Part of a small language model's weights: vocabulary 1043, capped logits.
Each number is 128 + 24 x the weight over its row's rms, rounded and kept within 0 to 255. Layers, rows and columns count from 0. Numbers have three digits each. The size before them is the row's rms in percent of the matrix's.

# layer 4 MLP up, 384x96, rms 0.0757, rows 231-296, columns 0-47
103:145202143113172128089143158137138122114139138163123091139122110113107167176140114128100155131133129163105128098128097094107110125104103140108121
100:120110145118141130118100146101102164113139118133151094092087078091128146176088098103167150134150156176147132150113129112158183095100148111115097
106:145140117167140147156106197128147115092085122101125130100115118073086085141103153161131121136158150130141095128116125110110136111139118149156110
103:113131102118117135087130088088140112151166111067170147130087121123107157123117160093127110095154069094166140151137146141160118133150161156137155
106:099063123136118103119154129126163148131123065171095128110078134127138137160124140146149104147128116182131144059142112156109151102141119103154118
087:155135129138132137100119095086180110158108092124139132096128127130089132109098107124151159149173115149130132183114146143102141101111100128070124
108:137123115101130136123109108090148088103108090134151113100127094142162130165089152088122096153134156118157134133076159133138125147137141117156133
109:124145120141135155134060105136113133108150134152094104151147110100098084139106153111092146126136136137132088108132099131155163136149122086144107
106:091142134127140121145118088093126114138137169187151110114134144154116138142116138142106175110134148130128127120117120103078095150073104105142081
093:142112144119114139098120125114108118146136133147125123103068126127151106091156135122091183114137091176107166142132131144095128104180114127085137
087:111119122158107096092143115148104152100144121099106104119168122120136168143098112128147154126136179156097154120155088147129133135095173152116146
112:127141158121080120124099097163137172115201100129147106157128115171138126178126127118127116093129127102103085132140150131140141104154122111126151
093:133115168145143120143158140154114140131140123120146105137149121120076105113081134171117126096109145109083123117120153171121152123112115157133095
092:126116103136138133136106130098178156126104111085164161148135154114105117116133096098093084179079133109110113136107097153109148131155115130184141
095:122141153127114150116104137099141127133094089154123106119175123171125115177128118123116107117179165111100088101165132066125133127111135153127167
087:123090144171091116145158146106116161121148144124110169135111171092128114143095098079102124132143144135147140071138132149147086139105122144139146
116:149109095114127145108129055127116138091118123125145132156131131149098122131116131089140083140158097133149174080136126138131167141074168150093153
116:155148105171120122122102098123148128121073117141137134109136085113118105095112135098129147118131144087113173112139108146173204169122151155162101
091:057099099132113125123116143130098082123184087101122112135096149126126114147107153142120147164130127162133134164115125147129157152172159104114115
089:168140104164124110144103140108148158130150145106161113110136122158140149176091125142101105099120184165122117100095143125140081118182092110140127
100:124154165119145113111109148151120158102149124160142177124110109162117121147112125136122100106108148131157117107088141075192164140167136174116131
101:145116130129113122147157126111098145106125116110119148086100108106110159175113148121115067132137150183121110128141135092082156129158134141150149
101:092157168123104113104182144130113127090134091135119140145124095134114101149132099116105157140131078161143112154066101164097141142145067104154170
096:140112145134126154138121130125130157126089082110146102141097142129111121151127168138136149117137167077096153137193115124129129132101148105105080
098:135105149164115116125111103116127098141169078108135124124152099126125140137111113117100136109173132147122122125149106151142106182090136115119120
093:160123122132112139125129172144172139151143106111130145184133127073114132167145112127117168145152118116125153134144085121169114119082111108118137
102:134166125138112161150113128139125121120147154153153164117095115104085136114131109135141167140125115127102116123103154127142149122167125157127094
105:111098138123119091155089109086089127093124135135126120118083088149083125174118145129166143132106115129110122115114150104120117082135148131099144
102:173111133128098115123146121153155140101136118111141154156113077100158136141107128113153141154127108106139113128099102090138137117106073119094109
091:085096154141120100137149100152116144083161106165135148125125129114090148159172107101172108156136094142110117150105109098079157132150118113158104
104:142117094149110107159126142128113122105123092165114115154105123128118106155102118139143134128146115134186101109106119110151169094177139116085124
103:141137119124117132104115172145121164082113106111091178107112184094119150122087105085107071153168167125112136105120106095119153142116126173156160
086:126153103106125136173146136079095130141114119160118116133119104129145112143106150116126153157091148091119099135163127118105127118123067128109134
104:105096096134123146083133127108173185128113112151156140132122126168141140146116160077165123111165064100118100132118132072097150094161107098114104
095:121120128140129147104171135147165098086135137090128105137110105100111116195135113138073120187173160158131116147123136181136139117115135145135142
101:105135138139106149142115172098139128126078147148158126107115106119137120124131130156094136112094181163136148075104137124110109138140180115140167
104:136165111156162154158147120080141122144090139155164184121134130123119108156115152105128136099163171110125145129096079129153110158155103127132136
093:149113142133122106086141131110095137131105084134148152099138087146113112143137146150084114145143140094127095105100079075116161097084130153140141
095:114136136082078134177114114115105167080128118131131108126080152126111145131150123118126089134089121147153102065099160105140130105112131152160142
117:149137148147153110099128115088123122113132139151127104150122135115125146118139123144106137142110123175116141093125080126103130115072144126141114
100:111135149108168162121106113111139141138124076074096110141126142120112174141110165153155129098160131092121146128107129123162124092123134154119171
102:136112112128103151139159144112167150130177115148124149127107136138132121130114174099117139180140174164131181115141150157135103148172099147104107
102:097192160127111128133135125130154107122113114138141149124122145106119130118113149141122127142167097131115135139154152103185174146127149110078128
092:097117111088138118158161105129162160124133096109135135101134174123151131159095151137099111139149159106118144112157085178137135126141124111152108
099:157139166154144120132151112129151142072118154141140083144143134138100166112126101132126160109149095157102107121083119151122163132096123153094125
089:088111104110152180151122123161105135144129112149102148122149090098089124143120160109118148146129135178133119130135106134075179127116137126138098
099:119158088139134107155072132124149124085108135105118141141134153117166108188084141148075065110135087121137120139106163113122158106135090109110140
103:067175122118138121116150139133100126093113077126149161123070115121152156143100150121097133118122164102130142106145088092136162123100086126130119
088:133151147116152155162169108097134158131100138109153140122127172103158146165107086098153090159122101115146126137158122113095120148122137118134138
096:117149121155161139160080167093166140107150155122125133132099119181119156115163142170120130169100123122141123118107116120125087123116160123125111
101:137182122123186188124146108124185165108102142139134088156138133119117159095100092128147146114101134093153127129108112118168114131137097084157138
099:157106117160114151110140153068143104083135125089108100129122115152111087088124150159120150101135144133154092129118133100108106142163125106122118
090:178092113138134149116160117118097107099131164124113102129117131123148128133173087139125107162137135169145124109176105100163151160096099135169093
096:097183118142157164156115130115119145128170131080134171142135089100135123139120094120114087145139128123083164146158084092099138108153105125170151
082:121130130081136120155130130097131123126133146112194141125128145151076130094150086163092117123117117144125158114166138096137141112134106102142122
101:138135156156147125104096117179104139109143098128081156147103100155125116168146136122125100108123146164121127134114109118137128152114150138149131
109:172092128115105151156148134129133125127123124145102188094168105125134135131111109130125115104105125156108114087152137108074113095139113146075100
106:147140131141121118110161158096111152104127162186135112165120108137098107126152123131091112173164103165131130132122120115091145152144141159139171
122:155106133140136133152131152120139072080112137184154164126123103147154111163145129121141146135140109172127163130106126149118146162129065096129138
095:110099119117125140088128102134118134146128123170159153102113161170100125104108155097167131154143166144128132086142081113094174135136146108142114
103:135106132098159098095113110110104161134105134132143122173141079185143141135157087113105125132145131123141099107108111059146154132119124136157107
099:087099173117174103164151124099115119138100094095148128138098102151093149128109144177107169113171125119094110129119085139117104128128171102147155
092:160127152160092095120146141156138103128111122122130126135091107189118083165130151121108146166136136127105145095111148125123170141127153155169141
092:137105095096090125119065109132090104107145129126096154137094120142123120125116130109117177156091187158130138122086104168118172147125164152156108
084:105119126107127118094152153140151143147155097117121163137087140125162105165091112109091137100158104166132153091109090098134086142149128152148099
104:162094128093058107151090096081125171087144141117133134127173085140147116133116155111191135065140150121113126104131125138142148121126116146145142
# layer 4 MLP down (transposed), 384x96, rms 0.0758, rows 231-296, columns 0-47
120:140107123101136111148138159103086087089095140134099178116155154142180128137134108132127110126093122123141170126113167117126143201089118135140106
121:113140160151142156097124126129140137093076149101139131101091162140181108108142091095143112131120111128164166132121117178137128183102167118129160
092:125161120097148159140110082084159150146165078155100122126153122155131131128118159078109122143138138133114117111124078121137149103122145121147132
113:166174113153130116164137152091127171128116130159058129103130159135141116129161137129155151102145133185148125135128121122091169166152145095136128
087:175114131093122141106121146120113129160103188078166133141153098120125145143118136115123160118127150144130131160101112114104144146131101107081080
095:182126143128130139123075114122139114163136095125097121148127112111193159105164140106122124097147123109169119137107103160139124125140152140106160
129:135163175172174118168119141204119134137144137144128173111118127118138179102114141163099126103113119099162129114098152097152103142108091092103150
096:139107155122106100132134147143148093151092121145124138129119137149179117117125139095122129114167129147148159145094109111120081130165138121135157
118:170114131141115118161127141148142117110091109108112127098115108123175167119169137113116145157123098131157112136141146143122169100148142148160102
087:179127166190148096130137116125094131137128105110049120124144111147194144107127145134136092147156125124160138104090137123105150131124156123118076
081:147090135111166085134173156109122094117125119173110136115134108132121141163155126158141149095137135138081100150103154151088165117121127105113117
097:127131144119146132113130128134147138158130118070119101122139136139119199160129074151125101139177118163136119154129117133084107147133127137163089
081:102135136123145141076117101117117155120134095068097100150111127143095146124107113120159121141104117087144141124105141102147130120148157118074115
091:157135162115162122180131120136155159134145096134091133121150127124114125093126134118092146153156151141121145146126142125059106121094107168161109
109:106138112170133116141076127136129161132150117133102118091130138112116125088168159074079113170143152150152083150119103137175149099142147131104119
086:114152138075113119120129133134118082139128142110140123119164149166107096135181135122108197106099120049096149102148151101114117136137121135166140
126:157094136139164159092137108087105170108122119131142120107160161103120106110139131101117135144138135113164094152148079112158118135161150156167113
099:132149166105146144145112102103128135075121085124184154110152124122156158134077130166132133138091162146122113142129116117147125138166172143084123
092:112106145081117117101096123136132142143079082124082137140130161139140084084133120150113125111110081085127095094077139094107129142153134141127097
103:135139099109168160122128122105100101120109179142087126099133121143097147129142130117132127148104097077148144138150092141153161164157120074137139
127:166135109160136133125144126142136131123095115180120173145109107131119129101121133105121181154127091164145109133127144159142124136095097139157090
094:133120141129126160080117139137129131112134073172134132144152155136145160110130122171156158089136161105092121133163144105172115176125138152111118
116:099112118095150168161076129115142108118129168172126124151114166112126084107129152113128135135099100129147126136121110096145138149118136076100155
078:153128148129120132119134151132099165152098106149114084148111076145105100151148160127103099143133121141122116111099108138095115076115135140111149
118:141147108136152157135149136102139140147129166072086142114124101103100136161169124130150105099102101095135106173118122141126112109120174173130148
074:160134120102131159090116144162108196145102114098117112165142096134146140098142109140142124173142168128138154118117103122108122152133145093124128
127:108172142149107159189126161100152084121162109129182123154098131106147129114141153096158121094105101150157125139103144185118101134127127127117131
127:108145149142126133115136165135165088154103160139126091107136152133129123134127108105117095092073121122133118117111127131165098136109107110149106
101:143121079120086143113125134125137116100098127175136120117094093132139119112145121132166115118103132137157145072142106143141158135123131121096132
084:121121108123121100150091093155100155151127075131143147154145129129173147123112154105150133132188130110148110104107148164156155139128153147103129
120:114161142180168114128101131113167095130146140092121157121097146121138126071107151136160154125136126154138149131122111134119089212105104132161138
101:138138142135165160086182149117128131096107117119155128135180146131139112144097162081100114108101114119122139123124101134080130159138145163091131
097:162083138102173116110126138129113155152086103084137084131118145136170143088140130118144102120106117106189133166099088113142112142129166122123152
104:142112151147159158131068087169124127149132066147161117102137126143161151102117144134121080114099083109153126143148131141109110116064146124147130
095:167143167150115100168149148149144124160127141138159147102118165136101125114128115129112166142096082138126125137114141124131145106159078125133160
108:164074112144174127129132080125151090137128110093107140144091176132136140169158142167136124164113132080123112134129140136129134121086120121140131
108:119084168128151126130099145133126135190145136101100115104107150103137150159092108135121165096138160114127147104114111129150174136149119122156073
116:135110130143126171145103124185147122121172117141102119148131142134145122174108075137136141122088113132177123114156126144139146149096165100116088
113:129119124135123124151129118125126106138126145128154122091158105119114096090106125141142132150105141107122081147118088131100122141126127120115153
105:084163089096143122133101133122121123151136121100138138134132096155089128112093116147154072146176104130150120132125139097102138109137084112123133
110:161104164103109110139096153099122127119114112175115109110148110107157108123147087103093122116139122173119102132133171131139094167136156094149108
087:126103116137139115102142082107138114120148101115152120165152163146091133131103132135134139153141123128069106151120129147183126098129150131178133
073:162135133134161114093157102112110109124129099115126115130162102141128106145151156133132128169141147118158146109128095156105101121128145140112142
098:123112123152107142166103120103101142140156092103115104148161165112143144159140156117140109140120148095177107102091108154127103140107137125114145
110:130097133146128103132107111130166113171134089073143112099136099097103082130134134128101106135117116130121120104130174164105116154143115128104122
103:142143156111144093164098144140143135149148124127139150132152142140121097132144095122104144110107141147087126133169161136124132179152091098116119
096:151122136170118113088127163121133141132144144079148145135136120143069119159100125122149097170083107100136131172087077165101148113111144137135138
102:086170143157127143076132118157159111130135122132147132119103126068122171148115132174132097112151153129111121136110164066106102165115131131117135
073:144118133114125102137125109116114156132151109138140087100130101108132091117120131119138123107173130115141079142118093125148153115118145120166097
086:140086124170106128110155143109087142085084112174147099136142154133151114136183134147136121157116153162127142113131080139124154124103150095096148
077:138128112103139160123139163153094147178141168098109102175145095130142128137141148130128135152136158148102135142096102119138144122149161166142146
096:091129115145094129151121123148125134118136127121138117106152142116136163114118094183101113132142194094102161124123122118127157175106123154111143
084:143090085096142145135126106101104102157131125172078098152136132123155164096171135147152120118174098143146144108124135182140107164170149151112136
107:140088139114127203151112097127155172138069146088117092098127134150135089111133123108139112153088120180138127133116111107063102132135119097124097
087:119157148087117094119145158104099145118158141153078126079160120175131120082128125149148124131117115122162160117078162135137060133120150139113094
126:134090110167117123156168152099123119212168150082154133138153090101168127108134158144161153102112100135154153120122082131105144130124136114134133
102:112097158124109130185117101105134143161147118076135136123126113157141135137126093118155105181105119090124133147113095157166091069085171125138098
110:133119131126134173130172121126141109160114138123156119124151113123151201114097136136173123117115121145157138134099143162137142084085108118154125
100:080169108157172158129105118152127178159127090117115138183099105124104136128096144118156134156118128116094108141140137135131107080146125129121121
103:125136127129108168170118131097153100097117166126107153100106144137148128186128100141108148094111084159143116131151163110159137132131087082105115
106:110136091154130127123130133132114089160148112084151109139113102105122129095093152188156137097157148093075145146134134194148133119135084136141147
103:145164106110114107087140085129164123091137141120086133112157178131160116120116101072113109154150125121148158088148155161142149134127144127125160
070:120154073107126120108115119121104159138121110116139107158110099087109145147094135109109113138136120089146115120147098105112133125138133088122134
103:099124101126143097100092144112129137145143130132108117118133123153133153167135129102066105104140103131109140105122109114123123106115155107109094
080:170080102148104119117149144143117122149144135128140134113121091112181159127131135123146114128115119188130145117098104160075155141104138115144153
121:114089086143099161115075141113167084102158123121113123098127163146129136122120130123110139107107150111111140145137151136129169135179112140110150